python train.py --head_dim=64 --activation="swiglu" --norm="rmsnorm" --tie_embeddings=true --parallel_block=false --init="uniform" --optimizer="muon_variant" --lr_mult_o=1.5 --lr_head=0.00924 --decay_shape="sqrt" --seq_len=512 --train_tokens=122500000
Each number is 500 + 25 x the weight over its row's rms, rounded and kept within 0 to 999. Layers, rows and columns count from 0. Numbers have three digits each. The size before them is the row's rms in percent of the matrix's.

# q: layer 4 attention query, 128x128, rms 0.266, rows 34-63,97-127, columns 64-127
# k: layer 4 attention key, 64x128, rms 0.27, rows 33-63, columns 64-127
# v: layer 4 attention value, 64x128, rms 0.251, rows 0-35, columns 64-127
# o: layer 4 attention output (transposed), 128x128, rms 0.351, rows 0-35,64-99, columns 64-127
q97 092:507457475494516503459495479499465488504514509488535546510496501496482517490483539489479484460448513488468477514478486477462523508485495469482529506512490512502453505515532534494482483531531501
k33 095:493480498486471496520495533510532479518522480501518498485477512481485499473507477503521492474482545520501499509500502499509511475491525481555473555522520485559505531523512513496494510558496498
q34 101:515495490520479514478492511530464480508514528515495497517573481501534506523494540505513522490509451498520470467562503509520502481469509477546510468495484554524467522487513471494513492499532485
q98 090:505511488507500508473476490474501535524534529520487543511553476486502492480521541490492548537462502530495521495514491549503442498475489513482540516537504427464531498505458463522521476537484494
k34 114:476483471520485487487539544524461523486512525453468458498515519528517501523495499508555547466481476542481501529461485508507530506505507492483493465513502428443504491488487493529512555496489462
q35 105:538543518532513519465509486470482483520482533476525439530482530490511533511456492516559498483490495532505497474540538510505498495495506497531476517510481479489478498527446476509521470496534467
q99 104:538505487524489591494495536513477533529499491504512505525510476498527521508506528515519517497464483479512525496475462468516492551501503482482478469496521453506503517539516484541482483480461482
k35 109:521520455486500467477507478511522494509525523516472525486467504526511481478463473487507539513550469474537497509517530496505481480478492471456496516529513494519445513496501548464516529523521489
q36 100:494524436509489505496528493454480490516484529501512503483474499507536564496517503562516511462473474536513477525476527509533464497521514506507479495497518424502530463495482534510470475497529505
q100 081:493497531502517502488467536509530508456508484494492484510485521532481521507513565485523512519485480526541477468584472504524509516516503472499496462488507515496477495489506463461462511515543501
k36 124:497489494505507481511532507497445485493462529487491464518511465532487513507508558543480527498515508484508514516556478468522480509500482497500532503507474458520496527495487469517524491489493497
q37 122:516500515525484514468477538480513514519473532456512500511540502540504478514478531479552546497482489475503487501517519534500530500501480528470533470551435434495488499497482501548487522488455476
q101 110:480490458484518483485506500515423475514493532493502451480509506517512527510466533517556521547489489466508472480502500483497504508513517487522536458486496466498491464438473497493500489485495486
k37 106:475499531525522482495500492525529482510552520513490525515500491480513479485470506487502405503470514508490509560522496462488491493476499476474506532518456477494497499527459470555548463522498489
q38 110:472477531480483495475510514482491518479517519502445522487503457517514509495509474525466511513488516441525567499513495501504509520532496485472545455515504470466488524451496499527512499498456442
q102 099:460487479511507515518528485462512495489502564448542502490517509560494490465493520519507503470471505530502519473499503484567522459539525507521530502501500467468524516509459498512487451453491468
k38 113:501529530480508534492495499485558479469512501533537535502509547501469490443509518480500482492501480528506492438548516512511480500501507488462461517481535472469489474492542465503514506523471531
q39 096:503482499463482501478478522498509540510489522480448510562498556516491539556490486495497477488501476549525500497508499534485479493542525497480508496461471463526491477518481524530461517510529500
q103 103:501540534533528567521527482508515534486488517510509482465502488490487516478485468516474497546486564454501509515517480502524498480513507486444578509519528549462519488496502534502492472490519522
k39 105:498510487507515518504481479461510486485525491542485532517516501536514529498505509489491495519477511516444480471496488473496504500540491456525477504519557505539487512511494508464518501461454533
q40 093:513509512525481475475474509474495491478486519502490515479509520512494516518486517488500519511473491530448524476479524480480479440485471540532525479533556489536478507498505466542482516508547517
q104 096:511495512546521496526471489473509529494506499462509494529496550530552529444490529513480532505530464551494531488485496485524470468447524530519502478494472473516521490511511517491511538509495529
k40 095:488516496497545484503477469509508483490499502487496510494472445488517475560510481504527465493475518499488472494511511485539515518528474518432489527521525485510484502539494500478455490507472466
q41 098:487525508501479484448465499448508497482511495516511517476502516514462463480507445485441523541470498524479500499541541493475527478501483534489505483492520585501455484550497463514483520503505500
q105 102:502488537529497473508523520510520480506483474478477511451459507474509506487486530503482535472527527492502507496497459528474477521514499513524507496494498523473491491504494497538447491545500530
k41 096:505522481444502495468483487500487500481497467510437526553492512520484507563519499476540484480485511532439478524454473495518531476492508523461530510520505524502514498477534519481479492546510520
q42 101:515525486538502484481489500463534495479505540525491499488525509548485509489499524481449499551521496464503509498506438500520489480518494504477488491510483527493521538492542475532466507467533526
q106 103:544491497512489512513498540512541515470496479482525509493510514487508501513520519529535507490454508502459483513509466538457504528499460477531495499473511462509502514514509511479521509534530522
k42 097:477539488503553544528520498479526504482523491471514497477503497541493541527463479497495457493507516508514492472572531512559512468517490499520527495513511489462479494493495475469471536518479488
q43 117:472467490541526528467447514513520492522515479487473562552494488518525501460556466497535504483489532477469459491472485484519437509546486478507521487498513458463490498496508556474459504502503469
q107 089:486505494482524523507527544500482498528455468483516451511474492481508467514494497555525466460494528462532560499469526494537500483494511488458503533463513521524521513549522495525512512530484500
k43 097:475508471492475497486484476492518513548499540503528534498473520454499472473518556473460507468524495516514496485498497504480476488480522438510466469507487489515503489488470496506518458470482500
q44 095:480534444516506505503520546514518471495500529511493529505491529445506490489489507482544495526473555522493507475507522495549525499491507496482536526507474548507494516509523503486487517462488460
q108 107:479517494519506487463470495433497509482514493498513503522502476476518496536487503486478490497439506536523497527511493505517481519507496524498480509516539592505492499513505517529502528498512511
k44 103:507508490484451505518478477538466519505508542500501493513537501516455522510498530483499472476536508515466550540450524477496485523493541507484483494503487505520487547445491493468531472525493477
q45 091:494537534452483525510498492500497551525485544492484469502492516487523479519476464511489522488483528528500504483509465433513502501509539470493473474510486484490477467495466497462516532495492528
q109 101:467454503511493484523521512512511479474519501502494530500445489488510576505505501526515532514483525506518510477473496508444445502508497504520461483529521471503482478512499539537505534481497485
k45 092:459474459483510492482496510511485514518473482511508478519518462503480480448516490477482467503539468495494501543446475512503511484485459456502498527480553534446500477505540504490511477499483553
q46 107:508490488508480500519509483510490452529485455526486461498508489501486448492503480493482489517504547494510512441455537460469491546472490460491496496511481461536500494517481469533511473425494512
q110 109:489499501529460499469532493510502475496499475497480477471512471449474518463501551492527456472517494527426490519478506523471527506501479504504498463535528442519505505492496502492497517522506481
k46 105:508481503500509464502488500464484485454512497474506532486466499513489522470459503477475473498477542491472533476459489524506515473522507451544509536451476504503443481492483500506514501549543475
q47 115:518501494501457477504499488487508449463466530515534511531531500512526464503484517522488484525471544503558484473520507473498511511448503469507488523543493502476499520490486535496476481467479512
q111 099:502479476521488534515488503511503484509528496496490529502494497494551484497540512505499523501541436521494508525464468517510439468471480533496490510489512488500527442480501470498493474511513535
k47 106:431477508474490470524489528529506491500503509510511515457488454512475540501434483493512526530457494503485481481467475475517477502541518478523497468491532488527453522515521500505461507513518467
q48 115:484532520534554484474484451484507501458517506525500499449499545505462493511480503532542488506507473540534497502525489516514499525492499517458468506502490569469489497497504485510504502537479512
q112 096:482523507514527530506475484496521521473528479496462499472484484490535552448503513510500509539513470499433461497510482500541460479518546513468496519506502490503492533523488490502467496508550476
k48 107:514486472496448476512496468505505521519520489501499506532487471470491493487534460450502538512513506542516519482523526498529501501511482501521485467513503458456503487499512492490492503511476488
q49 098:512544506541518484529480507469522523493513489475460539522448491489554519485496546478473518495497528511484491539517533502556500463476501550474485476503523504502486521501482482463504504515525521
q113 089:446508478527524484502474494501496496456501520503529475512487501504540520489528515530476512484520524534518510449489504495516460493502508485519480472534509487525492504491476453486512493501526500
k49 089:535482472477529505497501485528506525534500532528471469503491489524507502529555485523516494481528498520493482482482458453463529554467475530444511504486475476507503530551529513496442511521476470
q50 098:529512509510537489491459519501490479513522481490531507511532517519482472514492491474477504496532527515522537499496505521516496518485469496505526464509483567478497513528499525478516491496505506
q114 101:530494524470545517484493466495512509520558493516500487497482515497484467486534481503511468516497521519485513514501533493492522520483529490463457485502442512458486534491477518474498496471512513
k50 100:476526479551479499533530475527511522490483502501512479506522493503492485536532481439526515519476503542499492476508450494453510498525455514475513485450516490512505506512473476502520453525575497
q51 107:494501474484488511482458515507474456493478508502461439521474527515525536479506494536537513482524483507476518492515551499459485514507461487498484521507580542575505516474500487532521502513541518
q115 104:491456522471483522528489454476483507513486501470508528479524479471502531497496473595536461543476470548498466462523488503491480486505508507514514508503497525494519431497507508521521466481462497
k51 102:526508474529522463502509528480508480509501511455476489509479496507511477516529485524536463476498470532554496490462464516541500483512542458534486501511480519501492525477468531421489505550476488
q52 103:464522560498486475574518478484508490472443552513467504492503516494504526492466507470537509520515497504494505522535513542525533499530486550498519500455504528470520510506515521511479489542497506
q116 101:496548514478517467482523521528496463519479475498476508503498463466526506498504507495515449497460497508465452502461515506474488486429464502493506533512467504458497474482524479459523469508479520
k52 101:483501470485542516486512495521498509471520487440495497499559511495494482534518441480494488551534494456502464528472483522539502493503531513515473481536471475511497478532504510499526515515538497
q53 098:543526504538502516474504527475551556494504527513477486498500509527504537511466493477495514462470481494518508476485499500517492535494491520506541472507517527485521443466502483472463461490509497
q117 095:535534514476452521500493484521460491484494534519476497497495530532478514518470513515486503482482470522501562473502498526522478518535488520488509510511537498490461507491548465487565519486483531
k53 094:517457488486483501500482479498493494486495497480493523543484486489481512507464499485470472438494491488535445474509440499458482533484487512484535477549501503513539506510546504514499478491517491
q54 106:470515527458520491508499455515475537467496532510461494525494521491497513487510497496510511469540457505526521516515549480508505514487505514508515521542530461497517529510494509515519477495460490
q118 106:500552504505445517512531528493483534466502503545484462487494467574501475530503460490511500508545491492514506467525446527472509504525535483457516504498511516527572480462491514436487519482442497
k54 103:481483547446470462515484518479496479490526524516517514487558505496510469473474517543517498486483543531518522511484491501455477490478475457482492479471534462518505499538478536515520529444520548
q55 108:504471525492493519451458545496495524545473514531522488455502532476482490431548491490523533492481468445476481548498463522465487511519497528487552483475528508503518488478503500489452501479471499
q119 092:528467535552543522524491476470479495521482465538490518484476453506494484513524518530483489496499464481495465484449529486529510468503515530562484504504483488501551533493522455519537506533480472
k55 103:496449516503512526503541484437559489504496500458463550525535497494475503491477544507487492507444509501497526530507505495480506496509517529459515538497519546506490479504476514499502479466506471
q56 112:479506500568501537460457536496486528546519485469483486507513519508503493551514502537527519541514522483487517505537465510479526513491540508510515508533527484485525509524535546465510521520487487
q120 104:559444485439499557499457492496473567518501514516458489514504476500507485539467472505512476480532467502512518509503500518500495514479507508492516485463491549513508526478512488519514495472506495
k56 105:514533519496487501527525451505511503497514523575482494496485510532566495535509540478455505500442513502545497518511535476459530476499483493496474513499496483463506441505501534513502479499540469
q57 112:494503520520483541530471475482512465471555494511464485464479472476514490522554535502482518478521487482488523510550447494496478493506505490459473496470477487489513492534498513524480491505542537
q121 105:493530498498447496516496521493455493501505537483523501521485520511457501524503460451518523521472499467499470497485461500497463508514553535509477501500494474503493459516535498459544497502478467
k57 101:501496516507490533523496531487513523502500488499478494529514495489521469482529522502472473451512478480482513513469535504502484540475517520472514456493532487455537533501495494506494534486530501
q58 102:485474505514543516501515506506526494509528473525488471457508542486477530490532516500532496503529530493494541522497470508506469503510526508496485485496472501529476484475460490495486433505522500
q122 089:472480507503515540489548492533486464510493511488453453483465506484523527480463462487503543513503538494523512499537474506480465478471520494511492518504496512496467456533511458482519481506526562
k58 098:501525486519518506491485498469489493496484457500498477495486505514491488471524503545477495529456540479534484443466468514546492506452478513506481471484509488490476501504516472536552532474496441
q59 099:510495503526506491496500505474501504439477496468528525530484558479499518486472524513472505495503507462456505525503503475498484492496531515476518483475494480489486555475488491485503485491493501
q123 095:532527493482501473560504502527508492491564492515489441503518520542500500537502533494490550515515493496521503529515546480513501442490504504502514507538527520428455511525499503489497486524487523
k59 094:501444502511514505469463456494496519494490507526457471512570519496491519503487491499490475503529473480512492489479459511495480519516547530507520486483484488530510467497482465501535499482466512
q60 104:491516523520504515541529501512493518474513471494497468465522510520490509524464479535507502472499539499531498530448499510502456511480470558525469502510459491504488470526476498514458492490527472
q124 090:458461502459468539549477550453474471514501481542485514488513511510481497481507505472561463478515530543523549495501498499525508459446480516520523526502506478525487537490478524496501502496521496
k60 104:499494518547526484515474463492515502505478523490537511532502487512509469487498489483464536548553498460495501456441534505494481485537486500516471511514467497470504518536504495506505491526504509
q61 104:493498508501514520484501502489536505450548523518494512510561466489494500514487513534455479497509522518576527546555488559479509519511517508493472474547508472522548530553499479526514511507535548
q125 101:457537480488489498528539463529519458508518504517481544514527536486527527493492522504457532470478504506542499468520500471503508506468543464498506521512535475545487514516476543464479522504509508
k61 098:508448511520561482504505529532465528492529525479511461517487516510520448503519468494498514489541493523503453489456468483496493495483496488528460482436502534496509481531518487507463529458473519
q62 110:515531498544446488531510504521510481501481451440520457514517484511504521485527496475501525540518503490531506522458481504525518468497494495501470519484507516479493497486475430519493513478509486
q126 101:495508517533471517480538487554527474491489548492481509506540534569497490509496485554477527497532499454522524513483479537495506498512533459525463515513487501498479496496502516530501488493456495
k62 102:503517543497509488497512496490498509485516501504520482545491452468498499496484505491517516504458509476480496495486526517485514501479456561487505498494492580488458514494477470508508473526487532
q63 093:496472507493530521490501506469496548487504485468544572480520454497475478489510428499485488504491490514516454512493493498450506492509458463498485518474556491443517514522504519499510489517456509
q127 098:490480481491484511520484538493488526441504497537484502520491582455456503459504499480525520513461495496526514475477499438509516518499512511475454529465517502514494518503512512503478553516501489
k63 085:530495509462500478552491539520536473508479460508524488510492447541566484502511522496476489465505482528501529524528497465507428494521462493514516486486497500467506457491495511470510487466486501
v0 101:491511478496492477492562521482493515500452445491438505501491482465503479521492506493484512545461508507466546464513495458543492500481470480495503496506523497478516559490468476465468527538509501
o0 110:481456494502490494473472449473510483444560504482503488470490512476477452501530476469449505516522486492493506480524560486537501506490522539479512476494470558475483494500516531529508515518501509
o64 088:512518517526527496513522532511506485516479504517480487503463470477482516474483533505531463502476529519523469518476470508542462466522439455497494552504515497493497507510451467514505485468487546
v1 104:472534481472485507479520461474530488484466501540484486498493478516451488481480521496506501497501507488471473492538474474521466489494495530471474497499487488502495516537509529483479457505515541
o1 111:503515502466457493503455533534496452486492558444533495480495493499507480485485514482500516526497509436525522471465475535474502505484492520544506482471482481514480500557511499521500474492475526
o65 097:531465521543495493504538489469484543527494486499465502523521496460535484498493512521474467467495450545503469498480500454495545490484531473477525531514468479479514514461500527478510544528484465
v2 105:489481496493480507514507418551498501523451504487518509484470502499532480476467478462565475480490513495545445534492488495502524445527529463518532527527529482501464497491530509510511507536505516
o2 112:529479507484513516523531524461526481514524488524479473502513484507516488556489540500465511491512483475506484522559495511452503492538508546480455503477526529532561503503509481527495494472490482
o66 088:513538482527486488482442517476479498507506490481528530475493485509481468489481498511530486536468489486550519499435475506508531481492506479473534521496479493488500493543508501509453476517534527
v3 103:496482477512494523499508498494489520500526511494456476507461493505475455503470475470488492498490467529488489482493506445503475502482473505491496510482511514472542517532500511525506516514473473
o3 108:502517482507493497515474446472509527492509506514476480471520500513498504526492563498478475524500454503518492489531549517441495502485505550510508568475515512477478469535499482508460552494480502
o67 091:486501537495499515472528503507499503512503485507492465541546507484511496490514523507520536462476479516482466508476460480568482516526493499497532440485506532527555478459480447519511484484520502
v4 103:521509509469512548454470521501477502514495491454480446498480543513503489471514472515455508473477498521485485497497473533494506529484551512544496484506553509501528506518492502538506547462464512
o4 104:490493496509470495532516506482513531509521514507475530525503467514493500490466504500528536504516516501496468509506506533484476560518492535485502509455476520542512522536534514512503524542460485
o68 099:535499492464518530472520523555495517503504496489515499492512497467464508509491496492459474482500527497510438479542477462504516502504476460512514496505522455485546467477492530511477456483533560
v5 105:518477479465474450533516477474531511453471464479488463518517498507511491512481507496530520463488498488533480493479521504457506557525473520464514492516493479456454522482504529528518496499547510
o5 110:518473498515483536452471518522536486484558526538574520532471477452492473491464528561472513520497542454491517516496497478508495502478498457487486497494465476484527521481448523489484521500518472
o69 100:505560483494514517495512497468470494524455477475518537503484490499512474498482521488519513544500501537543495494465513491510455489478488482539505500553511532502481499500496444497488471508480478
v6 100:489511486501464525504489471503514503473463526523488499483469538541505496488534535519484508498532486524521493519504526484482471486524503536500466501497476509516498474450499471534495500518502536
o6 114:487489509483490478523498476524510500514536482513515506501512517454522489492563528508525513533534468502512503480408481526494494491490477495458497522480522488543521542489486496487445520502519520
o70 089:530471495546500501526561523531482458522516534498494467515517449461526490462517494492508481516493521510488504480528494529521495500486520505570521535484470457476503484548487521526523496497487448
v7 097:534509501527556505481482524498505533477494508535505471498571533491502502510490517504508459520526530475496495488525473490494506450499519497455541506495473482506500513538511483513478504540481489
o7 097:533461439471502520483522483502480506464439474494517488490524526492497530517530525504479479471497466499489469493517524488530538550538507500514480500487494519464480521471492489499506502468491545
o71 095:498550540500496528515450506452529466464541537481493507474502480453485460497518500488496482505498524492500478502511494527475497526458517499510536467548482520464485497488500484476490500489479463
v8 112:531522473508494537477519510475536529514478504496486480450491467526525467495532522528526501499504482473509452522491480476506482552542466461519495505470494482528496528552526504506512501503451521
o8 116:514512520475502541510515514470505450503524490528516495533513514502488458502446542512490494483526492476500533500491434533526522540518481506477501509518484493442492481484526493508458510504526470
o72 103:454508482505490424488531467517523521476488472476471490456479478481497522488542464524502523493486476500496493502540534495523505503520547502506474542476495571477551489472491504485531501487491528
v9 091:485490454464512508501498459491486521502476526469510476493487525519457495466474525542469501503535502504496495503501516518461497489467535491482498534495463503534500513471485507525495499492514477
o9 092:505488455561468481491512507527527451495489516473503481470490491502540486485506526505502500496497520486505489499496448497512498508455513513470518561489487437524547511499560528475473486475474545
o73 088:502506499476478490531504489487494482468474477495494548522493502465507508538504468508493494532515494456511513503505445516491484462526422509532518458523547521482452517529491491471501493503511482
v10 094:542519492520498517482520539483546501505520558512474498518527517477525529510509513500485527493481509470513497513502518528459497527520584496484548541483527540447462526512528492524475534495463504
o10 100:532508506495517518496530494467550528530515510520505528482469495500527458488463510527533453491526506507516485519527438518485487539491493517538508509506523474504491534499489515482480500537499505
o74 101:480500564497537494495510494524474498441500511477486524559502514473482484512592491477474512493503485499491513476505478463501508471526488494491491503506530566487497482523451513481485501433486536
v11 109:483470497521475491472476489523526524438472497461501474500502530456449441509488501527479511504481467508511479505558531476457461526480518484518461530504512494503484471512514476521453488502461481
o11 119:484496471506492494497539432502503483497513513475523490520515500526527481532525558528506497522524502509493511512498523555499525459464517509515498510464450537506528522511514510486496467555494480
o75 088:497526516473498503514542539489490470507512486511466502490523516470540479475517459484497504480505472485485485509511499510482481485542465468495541486482540497503504475499447457496488497427523519
v12 098:496524465509463518483500543557509513479480511517448480534496495472497484528504476473508503494518486458518494499530484561502516494554499480576508483524525471499474465497486502503553475469525474
o12 111:529532533528547511502492483461533505487480506487516524541490465487511527500505499512508490475499553548499470507537536530521455490497480507504466480528515432506512473520437483514525481481511496
o76 080:515517525478504519509478504507455511492484484493513483494496468468517521460507552514495530463476460464495508487450512464519514486463542521480520515499512421503550515507550495491483477507490496
v13 100:506498498515474485482497475477514504526462522465518515536490512503491453533501516468486532452502485511504513530481457518482470492464510487473484458520506496542510465472495499478479507551499533
o13 108:534503518515530528522511485492496505502457488523502513467493560519486490510522461502458450528488522527538529516493512474486513503493517502475531540481543527494493492493484503508515477525509491
o77 102:477553470475515494505503506505500494462514466528515483467503443490485521465463472508512523507520516474474490482517474510501530505470537488504523496517467473521507479502519497496494499481507513
v14 102:504452497491485498502503527522502496522473475562478553476487483491464537491517477512524511499522509485485489465473485492523492449533487545488527505498492519491501497495410463460461484519513499
o14 111:493503534526482477507499475475518478488458544480511497479527520493462495484500473504481493513479493480493510487494485459536546495489543496512431473500501484509512525506479515471522480502522509
o78 086:475492536498535461496516488507514485519537466508475485553474524573488525552519507542548487555528535482495491510504501542463470470511475529507486519476489493473452507498475470539484510459469531
v15 099:477493475484527499455461545472528486527498481533522494522442465473510478559511492515510534468486532520510487463464482488510529516478492481539507482499529463486517483509474520500523517508479495
o15 114:493468479501500523473501506499507455491465505510482462499546475520481525464453480423480507524480468479502514524508492489486507515510511488494489508521481428486490509502485480483518516518488505
o79 083:498548493496490539493496477459471487502489491539490510513486551503549494485475492546528498504464509485500472481536488484550518516489498502493533498517479404503533465474460487527436470494515527
v16 108:489533509503506475483479513533504472499485476493447506467508527527512464500510530515516500502507476508482431522496500565500570520515486464502469495555488491500496543538489515531524486530484481
o16 119:506497520476493535507550464480492539472528515481510487507507473472516486513544532500532525511523519473507522509502474483534455503535531496481490523518495535489508474478465540506476461524541519
o80 099:500483473522538497498494540500529505528473522512487531505521477491499501470463509515448458521496502496505434518466522546500465524477479527487515464477529493515538519509500482510497532493509522
v17 098:505510463470494491516466509502540486479487514537501539532559501470524461505507519531473509561564519477482499494499484475493523444531483493553518524555533505488470486483482526516517460501488492
o17 109:545477508513498505482544500476464477505475522479535488511515511434562510465496460458537474525528471475509528497508501516502446510497468482497457465486453490531507546520491473501513497488523507
o81 083:490551477535509463481506506490519488491522523515476526484509468510490524519513518523499475498507501491542486495490509502500531536540486487494541470504527495521521484521520504536500515494464507
v18 093:522496513462507520517521501482501492486506550531501477485490497496484480463513483467508478496544485484499525519498500508519472500474491493507529450502531478507486458480513561493471514484473525
o18 106:501534453484510526522496514485491479510445501497502520500537547507511489501523471505509513502512523477474468536537556510505521489528478497519502475518502497495488536508566473536522500508508514
o82 083:521493502521475467491476465503490548500538464481545439478482467461473491491471480495493487481456495490514497474518509450481487485455502526486488497543475492522504505496465525497545441492485493
v19 103:541496495514463508501453464505503497472493510504483495539519544533510504502511499484540497548482484489478491516459491471482509515521493517486505543517486503571526458479520532512458504474531510
o19 112:496472481494460497540499503517494510500527524483465512492495509482442500512507503470489449519514511464468495493482494531472510510518500461528495544499500518427522510528468509506474451521527521
o83 093:512495487521489497482505538517511530503505478481530490507477559528512488490527477538485527501505466512524540486499510506532515527488538548461485476490529472534448536509533500490489528480511462
v20 095:543532499527494501495501534469483514512468482492527465517494524498511520508461520542504476502545525496547474490470474574486497480466536516473500516487541485490454485499531460517492485503529495
o20 107:514504446519459507505477540448470508510450481472509514524476518507510514534481533488509515465530462486540461460502501521564516511501515519512492503499492500496551534502497502505461478472480486
o84 087:508491511455545526493504499531501474473484502521465528526491491534472486507497496510491480522502518521485515544505537461444502544497495494491485472523504546520483496504530508483495462532509526
v21 094:505521454491485532522521516526466474552502499508485494504460509474535469494524552507493535487529510472467450463481513516495515536501492513490543494502531523494499485482495470503456496467512497
o21 093:487538496471481492503477520510514545472514529525462557527523493497477498484466498458508500471494507512528500519509503511497527479510482571493464568477515507518484458510456513528560521527491494
o85 101:471490545527462499478534498533478494506498470472498458507503523495552534513503552515492478484516479523534490515505517484457492513483490514528499449515498520530509507548529510506433504489524530
v22 090:448506489478482510492503509448489505529519541500520504501516538520539501482529515455504477512488494529521492494502514520523536505507516494491460449506526464495488476493515467499469498501521498
o22 092:499479502464512486512531499506502500502496460490497488446503501514496485501500476473524532485504506506488522450540527501474515499481513522512536544489488438503484497530518493498517500513543532
o86 082:522493467467494489557487520476489489503498496496472513512497528538464524490535467487501505547531540513468494517469468521463514527494512460487507512494539389508487509467510526494507488493488507
v23 107:495471499474504550530424518482484536513516501501462512485471533539521503472512503464491502479513505497553494520508499523503499526471486510530517483516503505490492497493479484504482534503511518
o23 109:506512514486486533507512479483491502558502486505515499500513510528470489495500518527559563471501441474509498492483489529523498501470510509455477497485489414518479483509538556493487520479473514
o87 103:499523463498538478474463520551520519507492528482503484466484496500504512513481488494475496561530557471482550505502499498481479432504501507511490520521534435476517493458486493478518457474520482
v24 102:490494510462493511500483515482550502517470529493458483480458496508519515461474507501506493480495431529429505453505516517481495468444510522501536507513514501475526509477478529480494522536511457
o24 106:498485469497469482493510511526520513493507451518553544483542464540472475483498497518525530552454491483546503512476456458536480516488487505538483499485507478477529492532537472497499496456484515
o88 102:505471515532495482529510482523496479512496533498483543522478512419504511551539512486495477477547490469517467512508478505513489493533477456480499485499475491478465529470462517532479526498475505
v25 105:494495488498496498527474516473487506516469537524447516523514511497544513521484502527486474507473467491460502472490529525553492495468483461511488547561520514467507454516507488519528469505494505
o25 114:514445484498490471487509507503505448480486482475527484505478510521506524505485476477522496511459475512540487499469523486557505533523524489532535529488446464437509494476488453502477516473497500
o89 096:472489499492492514501511483502490533508527522510514506580505496482481510508516562493455522492518491463528477509444458500469498464491467511482487516479516505519448492515460530481514535495522502
v26 100:528520509488493471502486547527557481520475535511543489513534499468482482505491526505502504498483517466477486513524507516524493494531543481501517474526491506447526467472497519507479533473513500
o26 112:497454446486472516446508485514524489462519503500499510540521475477482509549503492511542505526535499531530520529504485487500468527526504500502471448504501476519493490502514501573510460520509531
o90 085:489511531474507512518524518474499485540478511505504507457491534507501468493508543475511501487468482484495570480498516489466534490494441501505483504501454446461514475492459518483495477511510483
v27 104:526471519518494473475493550465513498430520522524498496506502467535462509492530489475509513524476507509496456496512530541466537509492535503505454490524551493540547467509513443500508465510510492
o27 102:465483513505463488484505474520509441511491444508541500501513494507511499507470535474521484502492481499479475509517490493518499503539453494534543482507467477512527521503509483461501516498558456
o91 103:551501469470495499486521528467469497480528502509486483510473504508508523531524477553485497499492523507480510465514533488523437497461521478500529509479520445515491533482516464542498520489484540
v28 100:476513473524503535513526492480509509530466500526544524480527516509499483487496510465486524530523485471548491497531496499479497511486509503562514493461520473487513496512491514528464558506539513
o28 101:493468532486511516472481501516456487494555472478470480498475506506455541480503488507498492519487504494504465496548475482554483489506470514508473533524492455528497508525490498493538478514484502
o92 094:465536526560522498505488481504571455510515502518487515472500495470511469493513486488518506475532501534464523519498496501557545502470519450489506513483483547469501503516507502473474513469490501
v29 099:515523533525513513483515470482532556498472512491503512493497507537509497490538507498508506505505522487478534457457447474498501522504511547520517493509508482462521496469521523499511486463467498
o29 103:443447490493540477509505487517495543500534510500492531486449533450487516475497516463484505477528495512493517509531526483492527530513451448480516492508520504478489538522476468514453533487503492
o93 097:481515499490522466497495464484539473463476508499476504455521510518502488504483446535506508514524478472511484483510506523535499515500507560507490508473527451488532493485498516474503459515527501
v30 097:517491480507463508471513496488469477490534484527517483512479563527460496487477548462514472528513455513549464516468477478538526574522483505510500481500502524491495515509504507495451505490512481
o30 100:520476506539511517530500490538532520506478462471491503490494510498521499505506523520490514464494476439462507491518485575492521509485527462514469496518498454474459497489513518498472468536540501
o94 097:446507498461501519525528524514498511547490499527506496485518527514464490489497453493479489528548526524517496528501461458457535521506531490487526481473485460488472511520495459502483499454492520
v31 106:503481515509479544507491475474492486540450456516538532473495500495521484462525500513534554456529494480458501474501484477504535516462528521507505495533466498481504517542449532464474538532477509
o31 114:469489545467536499493498512484515516513517522479518492494553511540493488501513538508502537468467503456515474503493540501488501530506562519498504492444486497497477499514497528508505531458511487
o95 096:478430492526493507527518487514509473471482475494488485465471466490529443530508489519522494500548500519505534519512502513543518487489502493510496499503459530474473493477483503482462508499502491
v32 102:560495498484497486489507529468519493491482503497525505482516490512479485512476510514517485530484503545524502471492519497516530474496482534493496509535518499487492478470507462492489481474470478
o32 107:466493471519452480477508500435467540495513513537498493433523541527548522492472466520506526506492488480474504500526531507488505479475479513525494486548488495470451507474496513507517508483536500
o96 098:482504535490540478518479478519523502527501491456508509463529488503508528487486518515507535480509480473538510491508548490511492510510506534464505467526505474482495533494508496535498509512536501
v33 094:481491499456489504545499476497541512483538473494548512459465495493481488491493555487539467511506499445447496434514522527479531510508488497512513473505475471515497471516512472520467482506480537
o33 102:483469493484478508504501478501531442502498490529518509504548540510470483497556497513503512474456494512493501499501512503494456484515490522439524512482485458518510497505504496501506457456552480
o97 087:503525512545504477487563503497471542490477494473472478533526466488493507554494530499506494547514432509512549517513490499548504496444499494480492499555550484513519530517489448497509521521482493
v34 101:463524522503507513531504508478490498469486483506517475469512548498574484499492478504496508481538461460512499513527480504510511502530520502503533486493496509524533491509499520504537526491506474
o34 107:510549479480502497491467492510528488505462501466513480557529511479507503504492519480467468491508499537531457519497553443501482493529477487453475509512497420494495488509484497498491486500482466
o98 100:521461476526493502520511501481508480508561512489504539430520456480510473503495491483535515496506525531484510469460508532525507480501520522568497518467527463508506505516506524482520466517513498
v35 100:486501491476505486513520521456508462460541484480477494517493541491476503435501522453483500518518521472531568497516500454469502516494528554534481458547503475483552527512512511500527479495457493
o35 108:469504537523483483486490439550504453489525510489556484505498522514518527497482475481521502492477464524491508487505497493448483459478484505492531491508511514545466489527556510506476510512520499
o99 087:534509501465560500492465533451499554501492479490493510476527452502487537518476492473515482529523550506489494490487505520504508514535474517486437478487487527511510513491497522458512521529538477